Weights of a small transformer language model.
Size: width 160, 2 heads of 64.
Architecture: rotary positions, normalized queries and keys, some layers without attention, local attention windows, paired heads, gated attention, exclusive self-attention, capped logits.
Training: a variant of Muon for these matrices, 6427 steps.
Each number is 128 + 32 x the weight over its row's rms, rounded and kept within 0 to 255. Layers, rows and columns count from 0. The size above them is the row's rms in percent of the matrix's.

# layer 2 MLP down (transposed), 320x160, rms 0.161, rows 90-104, columns 0-159
size [ 99  94  95 102 105 100 103 106  94 102 111  97 107 103 101]
[[129 142 128 152 168 120 109 142 131 151  67 158 177 177 144 101 143 148 155 117 126 164 110 108 130 113  89 147 149 144 110 180 146  92 214 141 178 160 116 125 157 112 119  96 141  88 106 142 160 114 114 123 137  93 191  74 131 136 153 143 188 122 141 118 138  72 138 177 142  78  90 138  61 128 169 104 160 119  78 110 122  95 142 110 196 116  72 185 116 189 135 188  92 120  54  92 109 127 160 142 209 151 167 108 130 123  77 124 103 129 134  81 114  70 154 118 145 152 124  89 192 118 121 106 189 156 116 121 154  84 136 100  81 113 120 141 103  99 138 140 162 122 121  96 103 147 177 131  64 162 100 141 104 173 148 184 119 116 166 128]
 [154 125 122 166 152 164 125 190 136 139 116 144 167  90 161 118 139 170 188 146 108  99 219 104 172 168  89 113 140 113 166 117 121 111 131 123 162  70 187 146  80 146 131 108 184 100 119  92 186 191 155 122 166 129 164 104  89 138 118 151 183 179  98 127 107 101 116 131 179 131 133  85 171 133 138 173 128  97 175  87 160 146 136 167 108 123 121 155  90 122 136 123 109 115 153  88  84 118 187 127  64 168  92 156 138 114 143 186 115 102 134  88 147 151 122 137  65 159 121 146 125 103  99 115 117  89 121  82 122 113 112 115  95  83  79 172 191 134 138 151 176  74 139  80 191 101 107 106 161 112 117 190 131 112 130 164  80 108 155 134]
 [143 135 113 160  61 146 122  96  97 139 164 167 119 138 100 145 137  74 125 142 140 151 138 107 175  82 120  95 148  76 173 164 133 101 112 189 164 196  87 139 100 150 141 117  70 132 120 138 129 137  73 150 170 132 108 128  92 124 111  90 127 136 148 174  91 135 115 132  95  99  93 118 111  71 111 153 160 114 161  95 145 152  72 106 169 140  86 122 107  59 147  88  81  47  73 189 142  78 161  91 144 100  71 143 131  94 128 112 148 129 131 141 131 108 118 137 118 125 125 125 112  91  79 173 154 106 196 148 164  81 191 191 157 124 115 104 125 224 130 157 125 163 108 105 122 120 149 109 144  87 151 177  80 168 114 109 122 113 119  80]
 [100 119 171 135 135 163  66 151 114 112  99  66 179 125 119 144 139 134 110 128  85 103  88 181 112 107 162 159  80  96  77 163 150 152 168 133 107 172 139 165 159 150  95 116 156 100 127 155 119  87 159 100  94  99 134 144  77 155 113 125  91 109 109 120 126  80 164 165 187 160 158  95 121 141 113 152 179 189 186 122 152 155 159 126 143 128 145 180 174 116 148  82  93 140 137 119 113 169 148 138  94 128 158 185 101 133  83 105 108 187 158 202  99 114 115 165 152  59  73  76 136 110  78 186 160 133 156 121 153 102 151 128 124 124  91 163 172 139  57 163 135 186 126 141 139  90 140 146  82 144 121  59  81  96 139 136 141 141 144 120]
 [ 81  75 127 121 149 137 122 102 136 135 137  78 126 147 163 182 146 134  71 144 158 152  83 103 111 117  88 142 114 152 124 153  83 109 139 161 202 128 129 215 151 127 104 102 113 128 147 115 126  79 100  96 142 130 110  97  87 175 144 138 114 201 126 147 188 117 141 195 130  36  92 124 136 122 138 131 118  93 160 134 142 152 195 109 104 146 190 132 135 135 116  80 123 108 130 178 120 122 124 135  36 147  94 155 141 113 108  88 146 116 140 149 150 127  87 153 116 155 169  83 117 141 113 114 141 103 133 170 167  76 129 132 166 120 144 112 151 183 136  69 126  52 123 103 126 147 113 124 196 161 114  58 149 146 161 186 126 119 110 202]
 [106 145 165 138 129 146  59 126 130  93 129 152 163 113 136  75 119 168 104 144 136 155  83 130 172  89 139 119 137 137 103 159  98 141 142 151 123 140 159 131 113  91  83  76 125 132 118 142  51 124 135 203 132 104 136  87 108 137  99 106 111 111 117  70  92  81 123 190 130 146 170 108 116 136  94 108 108  69 136  80 102 148 124  86 112 197 121 129  83 151 103 122 123 134  94 157 110 131  93 119 146 142 165 147 151  87  94 124 121  78 163 140 101 113 144 101  99  94 162  55  99 128 156 124 157 118 170  98 104 113 192 164 112 179 113 198  94 159 235 103  67 164 166  93 168 112  79 179 101 158 117  87 156 120  92  76 113 115 141 148]
 [147 204 161 107 107 156 160 137 118 146 112 161  92 138 188 106 108 180 123 107 174 124 144 187 131 205 124 149 142  83 133 124 177 148 139 159  94 112 115 171 165  92 131  93 146 128  99 150 137 101  72 156 103 143 125  68 155  84 129  86 151 156 179 230  94 156  76 130 104  88 133 126 144 186  97 137  80 142  92 104 158 200 156  93  96 149 153 154  96 125 175 181 161 158 184 116  81 128 136 132  96 142 164 116 158 139 123 156 145 169  98 143  98 113 154 112  76 161 169 118 139 107 154  73 128  62 101 114 120  73 107  97 156 121 114 141 142 162 105 182 137 146 129 143 109 119 158 131 151  70 101 109 127 119  87 166 142 131 106 162]
 [111 130 129  98 126 164 188 130 160 108  85 105 153 143 139 156 135 141 139 104 105 120  22 158 127 120 190 173 165 104 132 160 124 126 152 132 118  92 158 150 160 127 104 120  98  62 106 111 124 132 139 148  94 110 112 136 149 137 128 136 112 125  77 188 181  91  70 131 117 198 140 134 124 129 130 151 116 129 117 139 142  83 132 155 125 176  35 121 196 133 123  75  99 197  84 149 154 163 127 113 107 174 163  56  95  74  50 167 154  88 113 115  88 120 137  92  86 194 133  98 108 113 139 155 195 129 134 100 129 149 136 184 173 128 181 102 132 122 149 131  90 172 141 131 121 159 156 124 102 145  89 133 144 181 106  97 141  95 142 109]
 [119  96 112  73 121  94 145 166 156 113 161 122 175 112 108 170  93 106 146 139 111  60 106 117 163 110  90 110 152 102 200 145 136 147 104 158 148 144 147 138 180 166  68  98 106 150 183 148 130 131 148 128 121 114 106  85 109 198 218 196  81 101  95 119  95 155 124 171 172 131  63 161 133 138 158 164 110 125 128 109 165 127 113 122 161 126 161 142 152 147 201 114 164 127 145 109 134 154 102 123  84 171 162 152 117  89  98 128  65 111  92 149 118 154 155  82 159 127 168 204  99 181  92 119 138 144 106 160  89 134 133 114  78 138  81 170 118 100 172 127  96  91  79 157 131 161 182  94 144 165 110 131 135 174 112 163  82 127 152 129]
 [ 84  86 136  76 144  96 112 125 103 129 133 107 153 106 134 119 140  75 126 111 124 148 120 110 166 106 156  70  93 121 124 132 153 187 183  66 192  83 147 110 132 123 116 157 129 119  82 106 153  99 108 118 156 127 161 168 140  98 197 166 124 104  95 160  94 177 101 127 139 102 122  91 151  96  90  93 187 123 125 154 140 176 149  87 163 172 124 131 118 212 133 132  98  78  99 164  86  89 150 147  96 105 123 138 124 157  90 101  94  44 181 156  85 107  70  99 143 119 153 143 150 163 103 134 146 175  87 163 163 101 161 147 100 136 190 100  87 165 132 187 100 159 105 131 150 166 124 107 169 146 145  86 151 112 144 144  53 173 103 145]
 [124 126 124  93 122 144 149 172  80 132 128 130  93 126 166  99  78 105 144  72 171  70 153 104 108 148  65 120  87 122 144 121 117 123 134 103 107  83 134 177 106 154  69 143 100 118 131  87 159 134 191  94 120 172 163  94 139 112 146 135  91 145 150 186 145 112  70 137 113 149 127 101 120 107 102 161  95 145 125 152  87 156  97  97 148 172 143 102 128 141 123 120 113 148 106 159 131  79  66 114 147 151 115 160  63 104 126  77 120  77  96  93 139 123 113 188  86 150  73 138 110 164 148 209 174 179 134 183 164  84 189  87 131 168  77  89 112  71 115 107 139 138 105 149 125 166 136 162 160  68 163 146 118 111  83 152 182 184 110 109]
 [181 139 110 189  44 215 139 178 127 121 162 132 148  82 145 145 140 131 128 129 149 149 154 122  94 114 159 141 133 126 108 191  68 139 123 101  75 152 139 146 106 120  93  78 166 123 146 175 132 163 136 123 141  70 145 172 128  95 100 102 112  69  68 156 149 132 155 139  93 140 164 154 131 105  56 117 191 156  88 158 118 183  99 130 189 135 125 171  59 115 148 139 141 137 106 204 129  90 126 155 109 105 109 163 131 168 133 183 158 127 163 108 135 144 167 107 147  99 145 174  95  99 159  91 148 113 122 143 113 102 112 114 194 131 145 159 101 182 142 151 140 130  95 181 179 136 169 156 186 110 123 127 129 149 111 132 142  89 155 180]
 [ 93 130 115 143 141 104 119 146 147 145 108  87 110 114 128 144  87 114  59 145 149 107 170 136  80 138 119 127 149 164 127 125 140 133 167 101 186  70 117 153 136 130  63 160 151 120  55  83 171 114 169  98 103 146 126 174 171  77  77  73 180  95 132 153 135 171 156 114 132 168 173  71  99 133 127 108 120 142  99 153 130 108  95 126 177 129 169 138 140 109 175 136  89 138  75 173  99 143 130 152  99 120  98 121 137  82 106  71 156 121 137 141 117 186 104 113  90 156  66 110 160 176 141 107 131 137 137 127 140 145 113 112 149 133 115 195 106 136 192 130 136 114  84  28 116 138 121 142 117  80 208 153 192 122 152 130  55 177 140 140]
 [159  93 158 144 110 145 135 121 144 160 155  83 123 156 167 119  73 132 165  89  74 118 137  87 206 115  78 172 102  95 172 134 159 126 139 129 115 145 117 164 101 177 178 108 106 137 101 133 158  82 115 157 115  70 131 142 135 190 145 163 100  58  77 181 163 138 148 151 138 168  97 120  94 106  84 137 103  92 125  43  92 140 153  76  75 132 132 115  85  95 116 167 216 112 171 133 148 119 115 152  76  90 144 119 174  70 124 104 112 141 121 133 142 172 150 111 195 130 157 120  90 164 122 129 142  82 145 130 160 173 123  81 156 153 113 111 158  89  98 202 141  96 128 141 148 106 166 121 116 121 111 160 121 128 128 139 119 196 141 156]
 [129  96 118  58 140  93 128 167 135 125 126  90 122 123 117 104 120  58 105 186 157 132 164 146 135 154 133  97 127  92 126 138 141 103 148  84 149 152 119 179  83 166 129 115 111 168  87  59 138 167  93 118 131 102 105 121 157  90 190 129 207 120 117  65 158 147  81 183 136 145 147 117 134 199 148 151 133  74  72 142 186 120 155 131 106  80 160 135 130 124 133 117  92 142 161  92 152 140 121 164 149 179 120 127 116 191 123  77 126 194 108 116 179  85  58 156 125  89 133 104 128 101 149 172 133 155 116 108 126 166 128 149 124 149  60 128 113 114 166 113 164 177 164 152 102  50 119 122 176 135 167  97 149 182 111 117 114 165 161 153]]
# layer 2 MLP gate, 320x160, rms 0.165, rows 91-104, columns 0-159
size [ 95  99 102 105  98 103 107  95 100 109  95 105 107 104]
[[102 163 112  81 101  36 137 135 175 119 157 121 175 160 109 112 183 109 154 108 151 169  66 191  94 129 133 165 110 148 103 179 154 123 106 125 130 122 168 110  78 101 148 121  88 201 144 154  75 122 157 158  57 105 148 156 132 135 194 157 118  98 150 151  70 119  42  64 175 173 101 109 164 115 171 126 139 125 114 117 103  97 156 115 139 118 154 102 120 135 163 124 153  93  85 146 107 138 127 121 137 112 154 108 103 177 175 143 170 128 111 103 169 146 111  76  89 149 133 157 182 157 180 120 115 193 129 123 128 120 126 118  85  98 207  97 130  71 121 114 123 110 110 108  91 109  83 144 126 120 131 100 134 146 171 110 147 140 191 129]
 [ 78 181 134 133 111  92 116 173 187 123 119  62  67 127 136 107  85 130 131 146 123 137 121 174  98  61  96 113 125 111 140 179  74 105  78 111  88 120 110 173 116 154 127 111  92 182 185 141 120  86  96  59 171 155 101  90 146  75 107 110  65 158 104 150 182  96 189 137  25 111  85 153 202 183 139 124  83 134 107 104 131  87 179 126 167  74  91 160 123 145 155 113 107 112 129 145 125 111  78  93 113 128 111 144 159 105 109 114 130 127 138 139 155  71 118 112 154 132 123 170 141 122 154 133 154 136 154 142 108 132 119 137 173 175  88 122 108 120 116 102 168 155  90 192 154 142  91 152 115 118 111 103 163 128  97 134 148 102 135  84]
 [136  92 127 126 177 128 164 119 192 149 101 194  91 123 159 105  96 127 141 125 116 185  97 127 119 101 139  51 113 213 154 152  79 104 125  96 125 114  89  92 112 197  56 151 106 126  63 118  88 113  76 122 136 148 143  89 192 141 118 122 111 126 125 114 178 159 123  97 139 120 133 150  62 148 167 116  82 108 164 121 118  92  91 104 119 148 139 126  75 108 119 111 107 100 151 147 159 129 160  57 132 110  91 155 117 180 166  77  69 119  86 179 154 136 119 135  96 138  97 134 160  75 176 110  76  92 105  77 126 141 149 164  89 118 134  84 100 109 148 121 182 138 124 107  91 154 136  97 198 113 160 142 147 121 128 161 153 100 146 168]
 [147 139 132  80  98  97 159 134 111  65 117 128  65  99 163 155 160  98  95 194  86 150 103 149 131 132  85 130 132 119 131 202 181 145  75 137 166 154 134  65 144 122  78 132  73 158 127  71 129 119 151 172 166 147 170 162 108  77  84 108 104 159 135 169 162 116 160 123 154 129  92 108 169 134 127 119 144 142 101 160 152 115 181 156 118 169 129 146 117 154 159 164 137 142 135 152  88 110 136 102  79  92  79 164 130 116 162 197 110 103 138  96 173 136 136 100 138 141 131  66 165 113 157  67 141 105 109  82 123  99 103 130  75 158  95 139  74 151 116 145 111 175  96 127 177 162  63 147  93 178 204  79 132 100 162 112 126 139 154 134]
 [ 90 201 106 142 128 135 182 112  71 125 104 127  97 166  83 134 103 127 147 118 136 114 167 119 122  96 131  88 128  98 116 126 142  79 106 181 136 162 127 158 143  96  71 151 144 181 104 109 110 122 147 164  92 166 149  92  86  79 145  83 166 141 132 126 136 166  84 157 144  80 117 139 207  80 139 153 109  85 136 123 136 125 132 106 152 150 143 110 119 133 128 150 210 126  65  96 133 113  89 130  87 164 146 102 121 134 162 139 171 101 186  64 105 185  94 103  61 116 102 124  79 114  81 136 104 111 177  68 138  92  86 143 104 122 103 127 163 106 104 136 152 124  87 147 162  76 140  17 139  74 139 100 118 104 105  90 116  94 127 139]
 [133 121 125  48  81 108 139  99 144 129 152 118 134 144 122 123  53 127 127 188 182 135 157  94 116 136  88 137 179 123  76 169  88 155 178 106 126  96  43 139 105 155 120  99 197  93  98 108 131  54 105 103 129 117 134 127 135 118 115 156 144 170 122 127  92 174 166 138 150 158  63 116  80 175 121 162  65 104 113 151 139 153  96 164 129 120 166 136 131 136 149 131 141 148 117  87 126 100 103 136  78  95  74 154 143 110 189 129 142 148  94 141 143 143  96 113 121  86  98 108  80  89 184 109 164  98 162 127  36 108  86 103 138 107 143 193 154  71 136 128 183 180 144  96 122 144 118 130 103  86 145  78 124 104 142 167  99 141 140 117]
 [154 162 108 159  86 149  62 146 173 157 112 128 161 140 117 118 100 124 160 125 154 122 159 132 164 154 144 143 200  98 136 241 161 126 128 165 106  97  80 169 130  92 104 102  67 103 123 172 157 135  84 116 145  78 122 165 122 186 126 111 127 130 149 166 166 131 140 151 170 125 118 124 129 168  77 158 127 135 181 124 174 132 107 135  86 180  56  97 154 149 142 135 144 166 111  90  99 134 116 121 162 151 152  93 133 127 100 154 169 113 173 100 112 140 148  75 183 188 130 114 197 112  92 164 115 166  94 105 141 122 141 193  84 127 141 112 151 151 118 149 139  59 115  75 167 145 156 110  79 132 162 164 111 174  80 156  93 164 133 128]
 [156  84 123 130  87 123 165 104 119 143 147 113 115 135 150  97  99  80 123 173 112 180 151 122  99  56  62 118 148 162 152 151 150 127 157 136 161 168 126 111 189 156  97  87  92  78 128 125 195 160 101 120  89  54 150  98 120  95 144 118  98  89 130 107 186 114 156  42 111 174 165 165  91 181 125 168 140 153  71 111 210 158 109 108 137 139  97 196 135 119 125 142 117 113 108  96  65 116 148 157 164 132 165 113 165 175 140 166 136  96 133 122  99  85 113 117 116 155 101  81 128 100 200 133 127  97 130 109 148  97  84 106  90 131 112 142 170  94 122 119  79  92 105 109 121 143 130 103 150 159 105 160 113  81 100 145  51 135 135 131]
 [120  79 103 121 102 159 165 131  94 164 180 113 103 113 173 135 139 155 148 146  75 178  98  95  88 125 110 112 142 160 165 130 184 158 115 178 100 133 139 143  98  43 108 179 152 123 188 144 193  99 175 119 125 188 108  64 164  79 125 136  73 101 139 112 136 103 157 131 149 144 102 119 125 137 143 124 125 131 117 144 139  97 130 139 134  88 196  99 124 140 128  84 133  91 141 113 103 101 165 163 142 130 133 162 110  72  56 216 107 149 144  84 130 174 123  72  89 142 160 152 130  48 189 119 131 147 118  79 163 139 179 128 143 170 154  76 106 129  94 127 150 178  94  94 129 111  74 116 152 123 129 119  99 107 171  95 136 113 133 169]
 [196 119 164 127 137 113 103 123 113 179 110 107  95 154 106 149 125  77 169  97 123  68 109 228 113 130 167 166 143  92 100 155 161 144  76 110  89 137 128 171  79 178 112 136 124 158 136  93 133 116 137 100 161 179  92 134 113  70 158  74 147 169 146 192 140 113  90 172 116 132 129 149  92 119  66 179  76 113  70 163 126 144  90 127  82 160  99 144 122 132 105 112 189 131 198 141 106 117 134 158 143 137 193 115 123 154  93 126 148 115 136 113 160 146 100 168  82 133 114 157 122 128 127 211 117  74 187 120 120 138 105 121 134 163 109 169 157 108  97 150 180  93  76 132 120 154 151 150 169 134 142 155 146 157  94 179 157  95 153 128]
 [109 153 145 157  87 166 123 136 157 168 153 109 169 127 184 116 184 127 110 140 197 144 100 126 155  90 143 131 136  88 123 137 170 122  93 116 115 156 193 142 143 146 134  79 167 160 191 129 123 135 168  60  75 109 173 105 106 112 136  70  97  63 120 154 108  87  85 165 134 162 112 184 150 137  79  91 162 101  78 192 136 171 124 118  92  99 152 108 125 109 109  86 121 133 108 178 178  60 153  95 118 134 117 140 122  84  92 170  61 187 113 107 120 109 182 126  75 151  92 106 163 138 114 124 114 134 139 125  88 140 146 142 164 154 158 180 146 129  40 132 146 116 118 156 165 125 103 123 131 119 135 130  62 110  89  90 136  91 145  99]
 [108 164 166  78  66 170 122  50 134 117 184 151  63 186 162 167 216 170 130 102 111 150 120 156 121 162 112 143 134 118 102 119  96 112  92 125 107 155 136  88 134 133 108  79 131 109 117 143 150 185  94 137 149  97 120 138 117  60 158 114 112 109 111 167 132 155 129 121 113  91 168  52 152 122 189 152  87 126 110  66  86  93 142  73  84 146  92  72 152 101 127 117 108 111 153 155 131 130  99 119 118  99 138 145 181  95  90 126 126 147 149 111 114 117 160 135 139 123 125 165  82 117 134 113  78 204 139 124 144 165 116 133  82 129  86 113 136  86  83  74 111 125 140 168  89 171 215 155 120 157 154 128  99 106 155  96 129  91 117  81]
 [ 64 146 179 123 136 136 143  76 174 115 107 162  98 150 107 107 130 126 167 122 120  73  82 148 124 148 143  88 161 113 109 161 162 167  94 117  93 127 135 137  99 194 104 141 111 109 103 130 126  97 118 116 132 116 117 199  68 134 117 106  61 182 117  81 107 136 145 147 133 125 118 102  85 135 163 128 145  97 135 142 127 102 140 169 143  68  65 136 154 114  56 105  69 142  88  90 146  98 131 116 127 138  82 133 169 127  91  59 127 191 132  91 119  81 140 119 144 136  51 180 133 167 123 159 140 155 154 116  88 137 163 192 124 120 121 150 177 162 168  51  86 143 149 125 148 140 135  69 101 133 150 113 111 177 170 163  45 124 110 138]
 [101 124 126  89 123 120 148 125 139 136 113  96 103 149 217 134 113 160 181  80 111  64  90 145  61 127 193 116  91 183 153 154  90 145  90 127  96 159 119 142 131 141 154  79 123  97 132  89 132 119 136 162 125 110  77  81 107  71 127 133 128 187 179 144 136  88 159 178  71 133 151 154 123 130 173 101  72 153  79 130 137 150 121 140  80 126 133 151 145 143 105 100  81 138 122 127 135 126 161 109  80 107 143 125  93 102 147 131 160 142 136 164 173 122 152 142 119 156 108 185 162 115 110 153 179 139 128  92 157 146  63  91 216 129  94 124 133 148  88 143 159 164 166 113  93 106 162  60 130  81 180 126  89 139 128 127 199 186 172 113]]
# layer 2 MLP up, 320x160, rms 0.164, rows 91-104, columns 0-159
size [ 96 100 105 107 101 104  96  95  98 103  98 104 105 102]
[[ 93 153 152  83 177 132 117 186 130  94  89 160 174 107 179 148 140 117  67 126 114  82 142  71  86 187 149  86 131 150 124  72  87 142  80 122 171 146 129  51 174 115 114 168 135 116  96  96 126 111 127 102 107  53 107 112 147  79 194 101 109  42 181 127 136 130 154 165 157 118 135 128 128 146 127 149 155 116  94 143 114 106 184 182 135 123 166 111 162 144 130 106 111 118 170 134 148  87 155  88 129 143  80 136  92 121 102  67 140 147 152 170 127 120  96 116 109 147  99 178 129 188 111 105 118  55  72 165 110 140 132 120 135 134 109 106  95 132 147 106  82 149 147 106 194 141 164  99 131 161  79 105 134 131 160 112 160 124  92  71]
 [152 157 124 147 175 150 165 127 141 145 153 107 181 118 147  94 171  85  67 149 110  89 100 113 109 110 125 164 167  84 115 142 121 167 120  60 214 159 146 114 122  97 116 130  80 102 133 135 133 120 176 125 118  89 138 147 163 174 115 154 105 165 134 176 131 131 182  74 108 219 139 142 154 168 144 141 105 130 155 103 111 105  89 124  78 126 128  75 100  71 167 147 117 159  61 178  86 118 132 141 192 147 109 112 151 184 105 159 140  88 160  87 161 145 103 125 100  85 128  94 126 133 158 155 106 139  96  81 147 141 138 153 120 131 196 112 145 126 108 144 155 224 100 106 126 122 182 187 102 114 112 106 106 104  95  98 115 123  72 162]
 [111  92  82 140 182 102 121 142 125 116 145  87 128 178 123 139 148 169 149  98 131 111 134  66 135 125 103 111 126 105  62 145  84 163 139 140 164 161  98  85 163  59 132 105 118 122 127 158 117  83 104 151 159 106 139 199  84  80 118 102  77 150 104 113 111 142 143  82 101 104 143 118 158 128 124 105 130 126  91 108  94 145 100  58  77 102 123 118 128 199 167 210 177 102 134  99 146 137 104 218 145 139  99  79 146 157  95 181  60 148 169 138  54 130 175 198 140 104 119 158 129 148  94 114 157 130  69 108 107 149 107 113 177 127 145 107 118 154  91 149  88 118 126  77 144  99 121 133 165 164 153 133 146 179 135  90 115 144 116 102]
 [152 111 132 142 134 166 151 162 129 141 115 127  91 174 159 120  89  99  93 128  81  81 127 168 180 130 120 172 133  91 186 145 171 111 136 148 208 124 138  45 174 118 121 113 110 152  94 121 131  99 186 142 170  91 134 163 216  93 160 113  84 146 168 192 112 166  82 182  99 145 142 106 113 105 147 147 114 121 143 170 126  69 205  71  88 142  92 133 119 147 115  94 113  93 125 105 137 133 182 124 142  50 102 150 102 177 172 111 105  87  91 111 122 166 160 144 106 162  96 148 120 154 104 138 180 133 131 121  84 124 136 134  63 153 142  91 125 117  90 140 113 100 125 194 136 160 124 127 170 187 146 133 128  94 145 180 139 135 147 140]
 [123 105  99 177  87 132 171  90 107 144 152  89  85 179 140 195 135 145 133 125 147 132 190 143 114 141 126 122 138 119 113 178 175  99 118  83 156 163 176 185 116 172 133 137 160 130 100 164 156 112 111 124  41 178 163 163 163 138 166  80 170 153 112 100 143  94  84 127 162 114 162 118 171 154  90 130  90 107 139 170 149  73 122 133  94  54 139 167 198 127 169 140 132 149  80 107 159 165 157 145 125 175 108 141  86 187 130 169 117  96 112 128 110 199 154 110 166 155 155 127 159 100 142 140  90 101 166 147 130 135 124 167  98 105  64  95 171  71 141 156 141 141 109 120 104 164 127  56 124 150  94  74 126 119 119 160 110 130 105 101]
 [153  94 121 149  97 118 154 135  86 140  94 147 140 172 114 180  75 151 115  97 110 182 132 213 196 106 138  95  96 110 158 112 135 153 108 126  60 119  74  89 171  93  33 117 110  52 153 117 132 170 162 107 112 182 111 121 147 118 131 162  87 138 133  98  64  88 135 164 110 143 110 138  84  95 133 116 148 154 113 116 179  97  83 103 131 171 102 113 147 136 151 157  98 134 133 145 132 119 154 113 104 138  71 108 139 161  86 172 192 138 137 153 151 163  93 105 194 115 127  61 145 143 134  75  99 115 173 165 162 143  83 118  99 151 132 142 102 123 184 111 105 101  92 125 176 143  96 160 140 150 121 137 175 104  84  75 140 168 103 111]
 [156 202 110  96 113 133 182 173 150 154 149 165  97 166  89 119 125 192 119 160 166 155  89 145 188 137  75 112 132  78 133 100 135  63 137 233 145 127  90 201 133 145 161 148 152 199 109 125 120 125 123  95  80 151 149 136  78 122 140 104 145 135  81 134 117  71 131 144 149 128  67 189 141 144  74 141 123 103 149 145 138 198 134 107 154 150 112 135  94 178 169 146 123 113 183 111 139 132  41 134 126 100 140 124 131 119 135 142 105 160 129 132 139 101 134  85 171  86 120 140  95 115 109  70  99  88  98 119 165 153 126 151  67 143 147 109 129 131 179 120 136 109  99 128 137  96  98 114 155 187 143 126 152 111 137 188  89 147 149  90]
 [ 67 145  73 131 119 124 109 108 128  76 147 118  93 109 133 125 107 159 147 118  89 183  92 128 157 126 143 127 118 102 126 122 170 124 172 140 120 136 133 147 104 156 102 149  42  91  96 106 109 119 172  77  37  87 141 152 108 170 127 105 193 155  70  84 122 120 125  91 106 115 123  99 127 124 136 160  92 108  83 166  84 110 137  95 113 113 136 154 119 132 151 165 161  52 130 163 174 125  92 195 172  83  63 148 155 110 130 144 146 138 106 102  76  95 113 124 123 144 146 147 129  93 178 138 146 108 138 135 116  59 136 201  98 114 159 174  87 137 191  99 133 141 114 169  90  62 156 129 185 140 105 122  75 112 173 104  72 133 140 125]
 [170  99 142 118 119 130 172 172 160 151 176 135  96 139 106  86 136 147  92 124 147 151 118 162 165 182 189 228 124 101 133 115 191 155  97 153 170 131 183 182 161 115 106 118 126  90 122 102 177 165 163  97 130 197  70  98 117 155  78 115 113  99 115 118  96 124 133 153 165 194 126 142 160 183 125 183 121  93  91 132 135  73 145 124  91  97 113 151 191 151 159 133 130 106 162 138 152 133  91 143 109 174  95 155  82 146 140 139  87 181 147 166  99 136 119 138 144 158 144 128 100  53 163 169 123 115 128 129 179  99 137 118 156 116 157 144 160 207  97 134 130  73 157 151 143 146 139 114 131 142 129 106 149 128 113  59 146  89 184 114]
 [147 167 147 111 153 166 179  80 100 189 186  73 105 119 148  90  70 122 173 131  91 119  92 154 131 153 102 131 165  94 186 156 117 178 125 143  86 148 161 122  98 107 136 127 138 109 132 145 142 122 139 111 148 126  84 150 136  74 153  87 233 171 140 117 145 143  94  98 132  93 104 120  96  40 163 126 150  83  43 155 135 142 145 131 114  96  85 110  55 106 133  98 156 123 121  89  86 122 104 170 119 140 127 113 149 126 132 181 136  96 193 114 108 183 116  89  90 132  56 160 124 140  95 138  54 142 163 141 109 128  88  65 110 112 107 116 135 121 134 118 171 145  86 159 144 128 109 123  96 101 127 168 124 112 101 127 156 178 108 146]
 [178  90 101 116 172 152 127  91  63 166 114  94 126 111  91 156 116 114 196 173 176 170 137 165  92 132  73 145  94 138 151 149  66  86 128 178 174 101 132 116 143 163 115  80 180 135 155 147 114 201  92 193  84 169  78 120 125 134 105 143 134 133  90 126 153 103 144 126 159 115 179 134 147 172 109 134 124 108 158 116 112 152 104 140 120 146 102 107  91 136 138  90 122  91 200  95 126 112 100 125 118 150 112  91 133  94 203 152 178 124 117 163 125 120 172 135 135 140 155 116 144 106 130 153  93 141 114 140 152 165  95 201 118  45 118 126 103 112 161 102 130  86 117 112 111  58 117 112 131  71  62 158  82 118 145  92  65 157 139 159]
 [129 147  79  81 129 160 118 181 140  98 115 137 153 111  77 166 188 141 144 164 150 137 134  98 119 159 142  71  89 125 136  93 140 130 156 160 118 126  62 114 118 193 131  79 209 103 191 124 100 113 101 126 159 112 122 175 104 160 145 133 155  96 137 111 171 126  97 153  94 136 114  88 154 158 117 156 151 104 135 115 138 191 163  92 123 111 114  71 113 166 136  80 105 127  83 113 156  91 143 104 175 115 175 127 131 142 175 124 169 137 113  80  71 169  77 146 161  69 152 157  91 115 148 110 149  78 118 129  88 100 127  73 139 104 181 155 123 192 187  89 132 128 139 180 129 124 132 127 130 135  86 183  87 150  87 159 159 116 203 170]
 [ 88 136 189  94 124 118 201 124 193  83 125 156 150 129 112 175 163 119 136 130 139 134 106 108 108 100 113 118 137 127 123 153 116 185 147 141 139 174 114 127 182  95 123  84 165 164 143 202 140 153 180 122 140 105 161 137 135 150 164 169 133 129 135 142 174 146  72 194 124 110  93  88 115 140  44 103 107 213 126  98 113 119  77 136 167 119 135 145 173 160 125 117 123 139 134 134 144 142 110 168  99 160 157 145  55 117 161  63 149 121 135 120 108 153 165 106 138 131 199  97 146 107 178 113 109 187 107 119 122 110 112 119 154 114 142  54  89 101 109 126 171 150  96 121 143  60  52  85 124 134 164 106 108 123 167 113 112  71 150  82]
 [104 210 108 146 141 148 150 165 180  64 147 146  89  89 136 124 100 149 138  89 112 117  71 105 135 141 124 210 153 118 151 155 137 150  62  69 122 106 162 156  81 222 159 168 146 103 137 123 124 123 182 127  80  79  72 140 131 111 142  82 101 141  42 141 102 105 152 139 165 134 123 121 188 132 135  90  77 148 123 151 150 163  86 144 127 155 127 177 171 142 141  91 165 119 212 128 150 105  99 149 102  64 165 106 113 123 194 104 146 121 112 153 160 110 178 159 117 112 129 120 159 148 155 159 114 150 138 171 159  83 148 132 127  63 127 140  95 133 133 184  97 107 113  88 113  93 139 144 125 124 128 117 104 159 130 135  83  89 132 126]]